From a checkpoint of a small transformer trained on Wikipedia.
Architecture: RMSNorm before each block, rotary positions, no biases in attention or MLP, untied embeddings, normalized queries and keys.
Training: a variant of SOAP for these matrices, 532M tokens, 4060 steps.
Each number is 200 + 20 x the weight over its row's rms, rounded and kept within 0 to 999. Layers, rows and columns count from 0. The size before them is the row's rms in percent of the matrix's.

# q: layer 15 attention query, 256x224, rms 0.307, rows 168-191,232-255, columns 32-63
# k: layer 15 attention key, 128x224, rms 0.292, rows 104-127, columns 32-63
# v: layer 15 attention value, 128x224, rms 0.313, rows 64-106, columns 32-63
# o: layer 15 attention output (transposed), 256x224, rms 0.311, rows 128-170,192-233, columns 32-63
q168,079,172,228,226,208,159,207,193,210,213,239,190,202,238,241,205,232,179,230,204,227,163,171,236,177,193,174,226,179,209,193,197,170
q232,097,222,210,242,201,171,199,208,210,193,242,224,186,223,202,216,210,214,254,210,197,189,247,207,194,192,208,191,225,188,235,219,181
k104,081,205,226,218,180,196,189,177,187,184,211,190,199,215,201,190,197,220,214,160,185,216,185,204,250,214,235,195,188,219,208,204,180
q169,073,203,246,205,185,189,205,196,214,172,206,189,221,167,216,225,218,182,216,158,187,170,252,173,206,205,159,198,225,208,195,225,221
q233,083,186,212,253,233,200,182,176,214,180,228,213,183,191,200,193,225,201,206,184,218,182,183,195,179,197,173,207,200,199,205,215,199
k105,084,214,158,188,188,168,191,194,193,193,179,170,230,198,193,218,211,185,223,188,169,161,191,212,181,191,198,180,181,198,209,177,188
q170,075,209,178,193,176,201,221,184,209,206,211,207,176,213,188,172,199,201,182,190,153,206,205,140,185,225,186,186,175,219,185,206,178
q234,102,217,164,190,171,184,199,193,208,187,227,195,180,215,200,196,187,201,191,184,171,218,201,224,174,200,230,187,161,182,159,228,182
k106,074,197,173,200,179,227,189,234,188,188,188,228,247,238,164,196,185,196,216,207,202,202,175,221,210,202,214,208,246,170,209,188,221
q171,078,196,215,217,197,204,203,204,198,217,215,217,174,208,212,227,202,188,181,232,194,201,162,214,204,157,222,226,191,189,209,227,175
q235,103,179,242,224,233,198,189,213,178,209,198,221,173,220,219,187,230,190,212,214,194,235,198,188,221,218,219,200,221,189,218,221,210
k107,091,170,180,175,239,176,197,226,240,186,185,206,243,211,187,208,196,165,187,236,186,228,194,197,198,188,170,198,209,195,199,201,189
q172,066,206,177,196,183,209,209,215,194,204,200,190,198,179,208,217,172,230,224,199,194,184,202,206,233,221,227,221,206,244,200,172,247
q236,087,207,176,161,226,221,205,179,190,197,185,160,206,211,218,244,200,236,185,201,198,200,166,194,179,200,187,233,248,211,196,199,191
k108,088,194,164,203,199,216,207,241,230,181,171,188,205,165,221,207,190,204,167,207,209,222,196,214,203,200,217,167,209,175,176,210,230
q173,094,188,212,185,181,210,185,201,196,216,206,209,189,187,204,216,205,248,204,204,230,159,219,227,174,190,183,244,186,245,183,233,214
q237,097,162,230,219,220,165,200,216,204,196,202,209,188,184,232,206,189,184,207,212,153,173,178,176,178,203,217,207,207,218,189,242,240
k109,099,176,198,196,192,230,220,179,189,172,198,197,181,188,242,201,188,200,222,204,200,217,210,207,209,206,210,195,244,209,221,152,176
q174,076,230,200,193,212,225,193,164,157,205,193,214,166,194,244,228,165,202,204,186,197,242,205,196,224,184,211,228,216,211,196,193,211
q238,071,197,189,223,205,213,192,203,177,183,207,172,233,185,223,201,175,209,239,212,197,251,216,195,199,221,210,207,193,230,169,204,200
k110,096,188,212,203,198,186,232,188,179,217,225,206,192,218,218,216,192,189,196,196,208,219,213,186,209,231,230,200,168,180,175,170,259
q175,094,177,224,212,195,200,237,205,160,193,234,209,179,188,167,189,205,199,202,211,210,214,236,180,187,202,212,196,169,220,205,188,196
q239,097,167,197,177,206,164,228,189,220,218,212,195,182,198,199,195,175,228,221,173,216,217,178,162,217,186,207,207,215,208,162,203,216
k111,100,242,182,197,203,195,223,220,176,212,208,166,243,219,219,215,189,183,219,219,168,227,208,174,193,181,216,188,156,188,208,189,189
q176,099,222,186,183,200,217,216,244,166,217,205,182,228,176,220,225,159,204,185,206,187,189,201,193,217,179,208,238,225,190,242,198,205
q240,108,202,208,199,158,190,193,240,210,183,238,228,196,199,192,221,187,209,203,176,215,207,164,164,176,201,211,214,233,183,208,204,195
k112,107,204,241,189,190,202,208,213,213,208,212,246,194,209,194,189,203,214,193,219,233,206,161,217,166,194,215,200,171,206,216,171,179
q177,105,192,214,179,208,179,170,160,207,205,208,215,195,198,193,202,212,211,200,188,224,190,231,170,207,203,196,203,162,205,218,217,203
q241,085,214,207,182,171,196,184,179,191,187,218,218,225,208,193,192,240,202,199,204,210,171,231,172,193,170,214,200,191,245,209,265,185
k113,091,202,186,206,197,183,185,168,208,182,236,201,164,219,233,203,216,209,180,208,196,199,208,172,200,209,209,207,178,198,184,197,197
q178,087,196,177,208,191,177,168,182,214,205,187,193,212,202,183,171,209,200,206,191,204,203,201,230,190,213,191,191,172,186,190,222,189
q242,094,229,208,203,175,205,172,236,201,169,197,225,170,164,212,206,223,208,150,214,237,218,184,199,198,160,193,193,170,178,181,204,189
k114,099,187,201,166,231,161,174,190,226,226,200,206,182,257,193,195,197,216,201,189,183,226,181,212,183,193,215,207,193,240,182,220,192
q179,099,179,208,240,204,205,264,201,188,206,207,226,209,186,196,178,233,226,225,209,218,188,218,178,220,192,204,168,176,158,191,220,190
q243,091,195,196,207,213,197,267,201,221,193,192,232,200,209,197,181,213,209,188,241,205,177,207,164,218,190,218,227,162,186,196,194,176
k115,121,189,192,205,192,224,255,207,189,200,213,219,192,187,191,194,198,224,194,209,201,215,175,206,212,169,250,197,201,199,185,211,203
q180,109,187,189,216,211,182,223,189,192,217,217,206,211,193,173,225,213,224,215,185,170,162,185,224,193,190,202,210,184,166,188,222,192
q244,108,182,176,190,198,187,208,241,164,172,188,209,152,221,181,248,185,180,196,224,192,215,207,188,183,185,170,216,170,180,245,190,214
k116,115,199,186,195,220,166,204,188,199,189,200,192,182,246,183,186,156,203,157,182,208,213,195,235,218,192,234,212,211,173,179,194,181
q181,118,190,212,194,218,224,186,178,213,189,201,155,199,198,205,211,201,190,155,215,192,210,213,223,206,179,214,216,197,180,206,178,233
q245,125,233,238,184,175,203,187,217,209,181,194,190,207,193,160,212,194,207,201,227,171,219,186,188,196,215,227,198,220,231,236,233,237
k117,103,180,202,212,229,215,206,229,214,196,191,190,205,207,202,230,189,169,181,173,204,212,174,216,214,196,191,217,211,190,201,207,191
q182,119,193,197,171,226,174,178,192,221,202,177,175,175,199,219,197,211,194,193,179,190,194,172,212,200,172,197,208,188,209,198,231,220
q246,116,179,197,211,207,213,208,193,215,193,182,188,185,192,171,201,226,229,221,189,208,177,195,172,178,175,176,235,195,228,217,203,211
k118,113,190,175,192,211,190,207,199,202,227,203,185,198,203,206,208,185,182,217,196,204,205,186,202,204,195,201,203,219,228,199,205,202
q183,116,209,193,205,177,193,162,153,168,188,201,204,186,216,242,222,176,173,204,222,222,207,207,195,177,203,189,210,206,213,220,209,183
q247,116,186,202,157,176,208,212,192,209,192,205,202,194,197,195,191,182,216,184,189,187,220,197,196,175,188,212,208,190,224,208,182,163
k119,112,193,210,214,207,140,180,182,199,184,213,211,185,222,190,201,216,214,168,197,192,179,241,204,163,165,171,202,190,254,207,191,207
q184,123,211,213,213,200,172,208,203,209,210,208,245,194,182,187,216,172,183,176,176,219,200,195,167,204,194,143,195,192,170,179,189,204
q248,114,239,226,218,196,209,184,218,192,162,186,184,211,178,186,180,196,195,182,177,170,178,192,237,188,175,213,182,176,213,229,219,175
k120,117,208,222,219,223,190,196,182,221,175,163,217,203,230,179,207,175,164,224,184,205,226,215,190,220,173,185,175,140,191,206,198,208
q185,102,196,205,224,189,213,207,151,200,250,173,166,193,199,208,192,191,219,194,199,231,209,225,241,231,201,175,186,180,172,180,224,193
q249,096,167,151,205,200,204,227,163,203,235,159,190,210,210,238,184,189,193,214,250,178,201,192,179,207,182,229,216,190,196,192,173,202
k121,126,219,194,212,205,224,194,209,215,209,214,176,202,234,185,207,188,209,181,207,225,228,200,220,221,176,158,225,217,151,211,209,207
q186,110,198,195,185,211,228,196,202,188,184,209,206,188,190,196,217,210,228,195,233,178,222,190,181,207,198,260,195,186,209,188,175,193
q250,106,179,213,208,200,200,161,169,187,207,197,223,205,213,205,200,216,220,215,178,185,168,196,200,179,179,177,216,157,216,216,194,158
k122,114,218,195,178,189,234,167,192,207,173,235,239,191,233,172,217,187,214,185,221,210,177,206,204,181,210,236,175,182,245,199,193,185
q187,097,193,219,215,190,214,202,189,186,193,211,201,194,185,210,231,248,193,187,216,206,235,185,192,178,160,216,178,190,223,180,198,207
q251,109,210,169,190,181,201,204,223,201,204,185,191,177,218,178,213,193,199,199,211,212,229,226,206,195,202,226,192,197,228,196,206,213
k123,112,190,225,181,227,226,180,194,188,181,199,245,183,179,187,175,234,183,228,179,223,204,214,174,168,193,198,193,210,222,197,201,185
q188,106,213,185,185,194,189,226,187,223,206,211,187,225,187,201,183,173,196,199,213,211,198,182,196,197,211,196,208,193,164,215,190,216
q252,107,209,174,197,214,174,211,193,220,193,206,180,196,178,199,169,219,212,233,198,203,199,183,182,211,182,195,194,228,214,179,214,199
k124,126,195,174,206,225,214,178,194,190,181,205,173,206,196,189,195,181,210,204,216,190,226,203,196,223,174,209,213,254,153,208,209,195
q189,108,183,191,207,231,209,214,187,229,174,217,171,186,173,197,217,206,184,195,193,220,176,222,251,204,202,191,206,202,231,222,202,197
q253,103,199,217,181,209,199,208,158,241,186,206,231,189,170,225,211,197,159,219,181,227,183,189,274,182,199,213,196,198,193,220,221,178
k125,112,197,189,182,228,193,198,189,189,211,220,178,175,202,217,197,213,213,201,206,185,205,211,176,211,229,194,186,250,196,221,227,191
q190,120,217,199,175,175,212,180,223,201,194,200,192,202,158,220,206,222,178,193,182,173,221,193,204,188,219,186,209,214,201,181,188,213
q254,088,188,222,193,213,215,180,209,203,179,190,185,190,222,215,199,215,197,197,202,206,236,229,180,198,200,200,207,200,206,212,197,211
k126,123,188,227,202,176,204,194,184,234,196,190,197,212,179,204,195,226,196,182,216,238,173,212,234,187,226,207,222,195,202,188,218,195
q191,123,197,179,212,206,230,187,197,203,203,208,196,211,185,183,148,223,219,178,193,187,189,188,186,206,193,180,171,201,227,161,166,149
q255,105,200,174,219,219,226,197,199,222,193,204,168,196,225,175,213,210,188,188,205,214,210,210,185,188,216,221,181,211,221,214,173,161
k127,106,195,243,215,197,214,173,203,211,183,213,203,189,189,175,172,226,220,161,180,188,202,179,181,200,196,220,202,211,198,180,216,226
v64,104,202,228,230,217,223,219,167,173,197,200,233,195,178,187,195,209,243,181,187,212,202,189,216,203,221,169,190,201,182,210,194,212
o128,093,196,190,223,194,170,169,245,221,209,184,207,206,200,213,181,197,205,190,204,194,178,212,211,200,244,181,199,208,245,183,198,231
o192,109,193,185,178,208,226,131,190,178,223,188,212,204,191,212,217,219,162,194,191,212,175,208,197,162,158,224,211,191,212,201,188,195
v65,102,203,213,177,216,198,236,223,174,180,177,200,213,175,208,219,211,218,220,190,188,186,220,189,196,194,197,229,179,219,224,183,192
o129,097,188,167,202,167,197,284,203,197,209,190,210,168,180,220,208,203,199,181,228,224,218,210,222,186,155,217,208,187,214,206,229,183
o193,102,230,206,215,206,221,193,209,173,213,209,188,220,197,248,225,222,178,210,182,221,184,237,200,186,228,215,193,187,195,197,181,199
v66,096,211,204,201,195,231,187,176,231,212,174,179,227,204,208,191,223,184,202,212,216,177,188,200,213,220,205,208,187,214,161,199,176
o130,099,200,198,193,208,196,151,207,208,187,192,208,230,236,180,202,215,188,193,207,175,221,219,214,182,182,230,227,200,186,192,194,213
o194,095,179,206,175,169,215,191,187,195,184,205,225,199,198,202,189,191,201,189,214,205,173,196,228,203,217,204,196,205,209,219,214,210
v67,107,198,219,229,232,225,223,185,205,183,226,183,204,188,208,188,208,166,243,183,161,182,194,185,190,214,222,228,193,253,180,207,200
o131,096,220,182,210,229,201,191,225,208,224,212,176,208,203,223,159,215,196,196,212,199,218,200,241,207,202,192,206,215,175,211,224,227
o195,103,189,208,176,190,176,292,167,179,197,188,204,199,212,216,242,185,191,198,201,194,216,192,228,208,207,207,207,213,191,194,195,188
v68,093,236,203,227,194,219,183,220,234,166,195,206,191,225,200,210,202,189,217,233,207,148,228,153,206,197,206,205,202,205,177,179,202
o132,096,219,186,213,213,229,193,210,213,184,187,189,168,200,210,186,197,189,184,167,208,186,217,190,158,226,198,199,161,192,205,177,200
o196,100,203,234,222,195,177,148,183,188,216,193,200,238,190,226,215,232,214,189,215,159,164,199,171,204,201,183,171,210,213,216,195,203
v69,104,228,182,187,188,202,156,186,180,167,201,220,206,173,178,166,165,184,196,204,197,225,170,195,227,182,179,211,190,175,184,233,224
o133,099,208,214,216,195,209,171,205,199,232,192,190,194,189,209,202,189,190,185,198,203,219,195,238,224,200,196,214,193,214,213,196,210
o197,113,201,218,203,199,200,126,189,209,232,203,229,226,201,223,202,205,176,186,203,215,147,215,155,165,180,193,217,210,213,188,188,197
v70,102,241,193,199,225,201,216,199,154,203,208,200,190,219,219,224,231,221,257,218,168,216,213,197,174,178,205,179,161,163,194,218,184
o134,102,195,184,186,202,200,259,213,201,220,198,201,211,213,189,211,202,213,192,194,217,205,214,226,225,202,206,221,199,188,185,203,163
o198,094,185,207,187,196,166,235,183,249,205,172,218,174,186,209,234,192,222,185,212,183,189,220,199,210,163,228,177,182,183,202,194,197
v71,100,187,197,176,186,177,189,212,221,207,204,206,203,217,191,210,193,181,232,167,207,191,168,225,168,213,189,211,193,189,186,189,184
o135,092,206,214,191,197,213,192,203,157,189,225,221,217,172,232,224,166,205,164,194,227,179,186,188,188,207,199,192,188,190,219,210,184
o199,107,184,173,248,179,193,210,181,193,223,192,171,183,223,195,223,194,195,198,215,222,226,190,219,213,166,200,184,196,178,200,184,201
v72,095,230,188,227,194,182,189,185,187,194,181,189,224,195,215,228,194,228,209,208,163,219,209,204,201,193,216,212,203,157,165,205,212
o136,094,203,210,217,174,194,211,196,189,216,205,217,225,168,185,188,177,198,185,198,235,184,193,207,203,209,214,193,226,169,204,210,181
o200,106,195,191,189,204,260,191,164,196,238,191,194,203,223,201,233,207,194,221,207,181,166,221,210,216,196,202,170,211,190,233,208,196
v73,092,182,180,215,213,196,209,195,224,208,214,177,219,224,199,219,186,248,203,210,185,232,178,186,179,175,176,164,207,192,214,204,211
o137,089,209,175,213,172,220,254,207,189,199,170,235,197,207,221,200,216,174,215,210,192,195,195,211,206,198,241,191,213,186,204,241,222
o201,101,176,188,191,191,197,238,206,207,201,204,207,204,202,154,191,222,199,190,204,219,218,228,183,171,197,207,236,188,178,188,193,177
v74,099,209,216,236,213,185,158,180,227,201,236,240,213,196,190,224,163,182,193,157,199,226,189,160,198,186,186,170,184,192,172,244,216
o138,086,162,213,185,188,205,147,210,190,180,214,216,227,202,207,223,207,190,206,170,208,171,188,210,225,204,202,194,216,206,183,234,214
o202,106,192,218,174,231,209,150,198,177,216,183,201,187,177,199,192,179,224,184,194,205,199,208,162,172,154,189,191,209,218,230,198,191
v75,095,218,214,220,193,209,202,226,213,202,198,199,191,210,220,204,216,187,180,214,189,203,178,170,200,222,191,188,170,233,186,220,210
o139,092,249,220,193,210,196,185,207,195,214,186,191,190,210,165,237,200,215,192,219,195,232,214,180,182,212,209,208,226,197,184,245,184
o203,103,212,197,170,198,225,244,183,218,211,217,202,187,188,210,168,206,176,211,184,183,205,242,195,193,179,180,188,155,203,231,202,206
v76,096,214,210,186,212,175,201,217,186,204,225,187,231,206,179,228,217,204,201,205,227,189,196,213,200,198,199,210,202,156,199,217,219
o140,095,206,230,202,169,215,178,236,236,227,223,221,189,184,196,210,188,231,187,192,207,193,221,220,198,226,203,176,213,214,227,257,200
o204,098,232,176,222,199,201,214,172,159,214,213,193,239,219,205,213,207,225,196,213,220,207,162,198,215,224,223,213,224,178,194,164,208
v77,099,226,218,208,192,181,189,201,185,204,216,203,192,196,232,181,194,226,221,202,206,174,199,167,190,180,202,201,194,198,194,204,215
o141,093,221,182,210,202,182,251,204,186,192,226,231,212,212,171,193,182,173,229,166,184,184,207,220,193,213,217,204,199,177,230,245,190
o205,109,171,193,181,183,189,134,193,228,176,182,214,190,158,221,215,193,175,182,198,217,235,224,199,206,190,181,229,236,250,193,181,203
v78,102,253,179,241,189,192,191,196,221,206,245,222,215,254,216,195,189,168,193,221,191,220,191,201,188,185,221,201,175,182,236,187,223
o142,093,226,205,187,200,186,189,204,175,191,218,213,200,215,225,242,202,209,185,177,193,188,223,209,218,182,208,186,236,193,198,210,217
o206,103,186,190,171,197,172,185,171,203,187,206,248,188,197,201,190,223,197,202,203,206,203,186,197,202,189,201,213,195,168,202,181,198
v79,109,176,195,242,190,197,203,212,198,168,195,197,221,181,198,142,188,212,197,217,210,195,232,220,175,148,198,194,186,172,192,188,213
o143,103,199,212,232,210,165,135,201,200,190,236,193,169,191,184,182,198,229,189,195,190,205,196,152,213,183,192,209,203,224,202,225,184
o207,095,239,171,172,173,214,189,192,173,203,229,232,207,206,235,204,195,205,232,198,209,191,210,208,194,211,210,183,177,213,192,184,204
v80,105,204,227,174,196,188,216,190,209,168,204,189,179,207,196,214,241,184,255,200,187,208,183,212,205,241,225,188,190,196,226,185,185
o144,106,194,193,198,172,165,245,229,241,182,239,214,215,211,156,186,204,203,208,205,148,195,215,248,186,206,198,234,212,196,213,210,202
o208,098,189,203,204,219,209,188,185,169,203,173,180,190,221,212,217,204,196,182,185,203,229,175,179,225,233,227,164,209,190,208,206,227
v81,094,186,203,203,176,205,221,199,196,175,182,239,197,195,210,224,192,166,187,227,205,192,181,231,205,184,194,159,219,201,206,164,228
o145,095,181,192,231,198,184,245,235,213,195,219,169,204,199,210,179,200,215,203,220,221,200,214,166,195,219,205,196,184,190,220,193,219
o209,094,179,171,189,207,210,239,176,177,202,229,192,221,174,194,190,209,172,192,175,202,186,184,211,183,166,188,151,197,212,204,170,193
v82,095,194,205,181,175,169,183,185,205,216,206,190,192,194,179,215,184,204,208,194,238,182,217,186,189,210,223,210,176,194,195,214,189
o146,100,204,205,196,177,213,134,194,182,210,183,208,181,221,192,194,180,200,197,202,217,186,213,202,168,152,202,179,175,212,193,213,224
o210,097,157,196,168,218,191,238,231,239,212,206,190,209,213,231,224,199,185,183,175,184,214,192,196,225,229,219,159,211,178,181,217,159
v83,093,199,216,204,178,182,197,189,189,187,247,159,225,199,177,241,180,209,202,181,196,217,196,176,226,197,213,175,208,230,214,201,226
o147,098,188,198,203,233,198,245,214,197,194,226,209,210,231,184,196,216,202,213,227,185,199,236,209,199,183,184,197,202,152,182,208,220
o211,108,193,189,185,178,196,232,183,170,186,171,221,175,198,209,179,190,210,196,169,223,190,174,210,209,172,198,219,210,216,204,173,197
v84,100,212,227,191,189,193,192,243,205,192,207,194,224,148,194,178,180,190,197,193,231,188,172,208,195,231,192,162,191,210,212,218,202
o148,095,176,184,183,168,189,222,185,211,211,179,198,161,197,182,219,206,188,199,214,242,208,177,222,200,208,218,232,207,177,203,231,196
o212,101,211,200,184,221,225,182,227,178,220,218,251,229,178,243,166,206,198,183,191,190,177,228,198,197,188,193,209,184,206,216,198,215
v85,099,199,202,186,175,203,201,231,225,200,228,192,215,180,164,189,176,190,202,194,203,161,196,228,220,223,220,204,238,214,182,180,188
o149,097,214,221,191,196,222,170,194,206,162,205,183,229,180,201,201,216,209,242,185,198,186,216,196,166,152,200,223,201,205,180,207,209
o213,103,230,206,198,190,216,194,225,201,192,223,186,211,167,246,178,165,171,176,217,218,194,164,219,208,213,224,206,184,218,217,224,180
v86,099,229,179,220,144,180,189,198,206,208,213,195,164,208,212,195,226,189,222,194,207,210,208,189,191,236,193,180,190,215,209,184,212
o150,102,222,223,209,184,155,190,195,205,177,195,162,198,203,200,197,198,152,253,190,185,196,221,244,190,207,201,210,193,230,185,202,194
o214,101,210,175,208,205,227,263,175,163,188,242,224,186,217,189,218,188,187,174,174,242,225,204,197,233,185,207,164,182,183,216,184,217
v87,092,175,210,206,182,201,201,201,167,228,214,199,219,164,206,204,210,222,200,240,228,207,185,214,210,189,152,164,263,191,216,176,222
o151,088,215,201,220,166,209,209,199,213,225,193,207,196,184,204,222,211,199,196,196,216,185,208,175,202,183,179,165,177,237,179,188,171
o215,102,189,196,202,205,194,278,197,166,216,218,182,209,234,226,179,220,199,236,197,178,196,186,215,195,186,207,226,195,207,218,205,232
v88,105,213,225,203,214,184,182,211,171,205,196,196,216,166,197,190,199,224,209,219,183,197,187,180,221,193,153,187,186,188,176,207,208
o152,103,182,196,202,191,218,200,208,190,209,234,186,230,196,220,209,216,199,205,207,197,159,210,233,227,169,238,195,195,201,164,204,213
o216,092,229,175,202,197,205,214,236,247,175,179,211,190,208,227,194,200,210,194,151,194,202,219,178,205,202,196,196,200,209,227,207,226
v89,100,220,197,194,227,195,190,214,234,236,162,194,163,181,190,225,194,196,229,198,139,189,208,194,192,207,197,190,201,178,191,179,185
o153,103,214,228,190,214,179,207,211,203,211,213,234,180,167,154,192,198,187,196,202,239,200,180,209,199,229,179,178,209,219,207,166,170
o217,090,192,176,208,196,205,222,220,210,214,189,180,205,199,188,168,232,207,187,217,202,183,177,175,198,225,241,212,222,142,205,188,207
v90,098,169,185,220,169,219,191,205,187,183,200,195,192,198,197,160,175,231,212,212,168,177,216,214,228,216,205,233,202,178,183,207,176
o154,094,181,174,228,204,213,138,202,175,218,202,225,199,202,193,169,220,206,202,171,198,203,192,188,198,223,176,231,201,175,230,176,172
o218,105,216,198,200,197,192,177,214,214,200,191,168,183,183,225,208,217,180,216,169,234,153,192,180,208,221,210,172,198,216,202,210,206
v91,097,223,189,217,185,169,205,200,215,186,214,187,207,201,240,200,210,218,192,192,181,172,239,209,217,169,219,178,206,196,188,210,199
o155,101,196,183,231,199,214,186,185,200,221,184,236,201,189,177,203,220,202,196,209,168,187,215,155,209,213,221,207,229,201,201,172,208
o219,092,213,238,173,218,240,221,202,210,196,176,214,165,210,208,215,215,192,172,215,203,232,205,243,176,214,193,228,175,246,223,247,197
v92,100,193,232,237,207,206,221,221,217,212,201,202,231,162,183,215,187,188,221,217,229,200,224,183,186,194,189,182,196,228,185,161,199
o156,099,209,211,207,202,188,232,208,212,216,193,212,225,186,222,195,169,217,185,203,191,204,187,176,219,214,199,190,210,174,201,213,216
o220,101,216,183,191,205,222,203,188,244,165,194,203,189,201,197,214,204,207,221,166,190,232,228,160,188,194,193,208,206,257,213,185,199
v93,105,179,262,217,189,204,189,207,197,186,224,240,204,216,170,195,206,208,226,210,196,190,216,176,186,189,192,194,230,204,206,206,199
o157,090,214,223,223,163,198,165,255,198,222,194,196,205,188,211,214,202,186,208,162,224,183,232,187,184,204,206,195,237,177,199,209,204
o221,105,205,212,196,202,220,216,192,197,201,185,189,201,201,211,191,210,180,192,242,199,164,152,193,182,193,204,218,197,245,170,204,228
v94,096,172,195,164,177,185,197,197,209,181,235,154,192,230,211,194,189,173,176,183,194,217,201,195,234,209,182,196,175,209,218,229,209
o158,090,183,178,223,192,171,182,204,188,178,197,185,214,219,199,214,177,194,231,224,191,230,200,211,207,226,210,198,210,190,201,215,219
o222,094,192,186,217,165,175,168,193,193,192,189,194,214,188,198,227,209,215,188,206,194,208,181,198,212,195,166,239,204,188,205,195,222
v95,087,209,194,210,178,224,196,225,171,224,208,193,219,188,211,198,232,210,206,217,219,174,185,204,185,183,197,187,176,190,174,178,199
o159,088,224,213,181,174,215,215,233,214,184,187,207,226,185,184,205,252,182,214,198,214,207,219,208,181,200,183,225,192,181,176,210,217
o223,105,175,220,233,205,164,188,206,231,191,219,171,178,185,163,204,191,251,197,214,142,186,229,169,228,220,224,220,174,186,234,218,202
v96,097,189,217,179,223,195,209,221,200,220,239,177,179,201,221,250,198,199,226,188,181,217,197,189,199,210,233,181,194,231,179,173,200
o160,097,174,188,205,233,221,224,197,163,177,198,186,227,177,220,203,209,227,169,207,192,215,188,161,192,216,219,215,172,190,172,163,185
o224,090,200,215,165,181,203,209,187,188,217,226,248,207,220,170,181,215,196,205,203,212,218,192,190,209,215,213,216,205,231,175,179,201
v97,097,171,208,197,200,197,214,189,219,196,202,195,191,179,193,155,206,210,181,181,221,207,207,195,191,224,213,185,213,219,193,188,179
o161,094,165,220,196,232,165,196,243,221,205,203,206,221,220,179,172,195,235,186,192,193,160,223,187,163,201,173,177,172,182,228,208,222
o225,096,211,192,192,180,216,164,197,220,188,216,231,192,194,170,225,209,202,165,214,219,187,188,175,191,164,232,206,198,213,181,214,208
v98,099,225,186,154,230,183,206,175,201,227,192,225,198,227,224,211,214,163,227,176,149,190,173,214,152,221,211,188,217,176,228,199,172
o162,096,216,176,191,203,241,229,199,167,216,176,195,196,224,185,186,215,234,183,179,183,168,185,174,165,190,208,197,199,213,208,210,188
o226,101,212,206,187,183,161,178,187,171,204,190,205,180,187,200,178,177,203,217,235,229,256,162,201,226,192,217,250,180,175,178,190,190
v99,097,197,202,202,174,191,198,251,179,168,183,211,206,192,189,233,179,198,177,196,182,213,230,216,172,181,181,191,230,189,210,191,239
o163,094,190,189,216,219,194,232,206,185,212,239,206,206,228,199,182,197,193,204,184,200,147,225,201,197,192,194,217,231,185,220,168,221
o227,094,196,213,216,191,201,213,190,200,200,184,199,206,211,258,236,244,173,191,198,184,205,202,196,180,176,213,188,206,149,193,212,204
v100,098,199,217,161,206,198,211,184,214,168,173,194,217,204,220,174,190,217,209,200,206,193,170,213,209,224,174,169,221,174,169,203,209
o164,102,236,234,252,168,163,198,215,191,195,218,237,214,226,225,200,212,224,200,172,210,196,241,198,195,213,182,188,190,205,177,188,200
o228,090,177,174,177,200,209,234,220,215,201,221,200,198,190,184,186,184,195,177,216,202,182,177,197,234,215,213,168,216,189,199,214,187
v101,110,191,193,182,189,213,153,198,254,221,196,210,226,191,180,202,236,206,181,206,215,215,250,214,184,207,178,202,201,181,195,205,163
o165,100,169,196,210,234,194,126,201,178,207,189,205,197,196,145,192,208,225,202,212,179,233,188,139,198,195,210,176,220,179,193,214,198
o229,110,235,173,195,188,178,110,208,195,212,212,191,204,189,241,220,170,162,200,201,212,215,206,237,197,204,218,164,248,164,172,177,204
v102,100,239,186,192,198,222,164,180,174,213,244,222,179,231,187,200,188,178,233,170,207,168,198,198,192,203,205,203,206,210,207,219,226
o166,087,237,166,186,189,197,147,218,172,185,235,185,212,213,206,184,189,162,213,196,208,205,229,220,203,186,185,164,191,210,207,215,208
o230,102,180,209,217,219,220,161,261,221,233,190,199,198,215,199,183,209,204,209,203,179,210,202,205,168,226,204,213,157,195,197,239,234
v103,102,215,166,215,232,171,226,183,190,209,162,183,206,198,197,214,233,210,198,220,192,207,225,211,210,200,228,206,201,194,203,196,240
o167,094,222,245,222,194,193,229,217,162,207,199,163,211,207,212,179,221,185,242,172,202,222,202,209,207,189,214,186,211,196,183,204,176
o231,092,185,199,192,209,230,259,232,220,202,170,240,195,236,184,214,209,182,204,238,186,205,191,198,180,231,227,193,214,161,205,188,240
v104,092,201,192,230,190,191,195,166,202,184,168,219,148,196,216,208,205,189,212,198,192,169,209,188,185,209,204,206,231,203,197,180,179
o168,090,245,187,212,188,190,168,219,200,209,171,203,181,220,200,212,197,227,187,217,168,217,182,220,203,213,181,243,195,215,209,202,174
o232,099,180,181,198,245,219,160,207,204,190,205,246,217,201,228,175,215,200,196,220,220,203,209,196,205,217,184,216,171,185,185,183,178
v105,091,223,218,181,227,167,209,197,230,161,183,200,186,185,220,240,226,204,199,243,202,168,260,170,196,201,188,196,189,223,190,190,198
o169,090,230,205,195,179,184,208,197,215,198,249,207,189,159,251,175,206,188,223,205,203,212,174,169,163,196,199,158,206,193,203,171,204
o233,096,176,200,195,203,175,193,187,164,221,179,186,193,220,230,222,225,204,177,215,225,155,225,186,197,205,186,220,222,207,200,245,206
v106,097,205,194,183,187,189,197,210,153,187,210,185,214,185,176,242,216,174,206,197,204,193,195,199,203,202,185,210,213,189,215,209,199
o170,092,164,209,229,202,206,208,202,195,224,174,168,215,208,202,195,228,193,191,171,199,196,201,198,177,219,217,236,210,210,177,180,220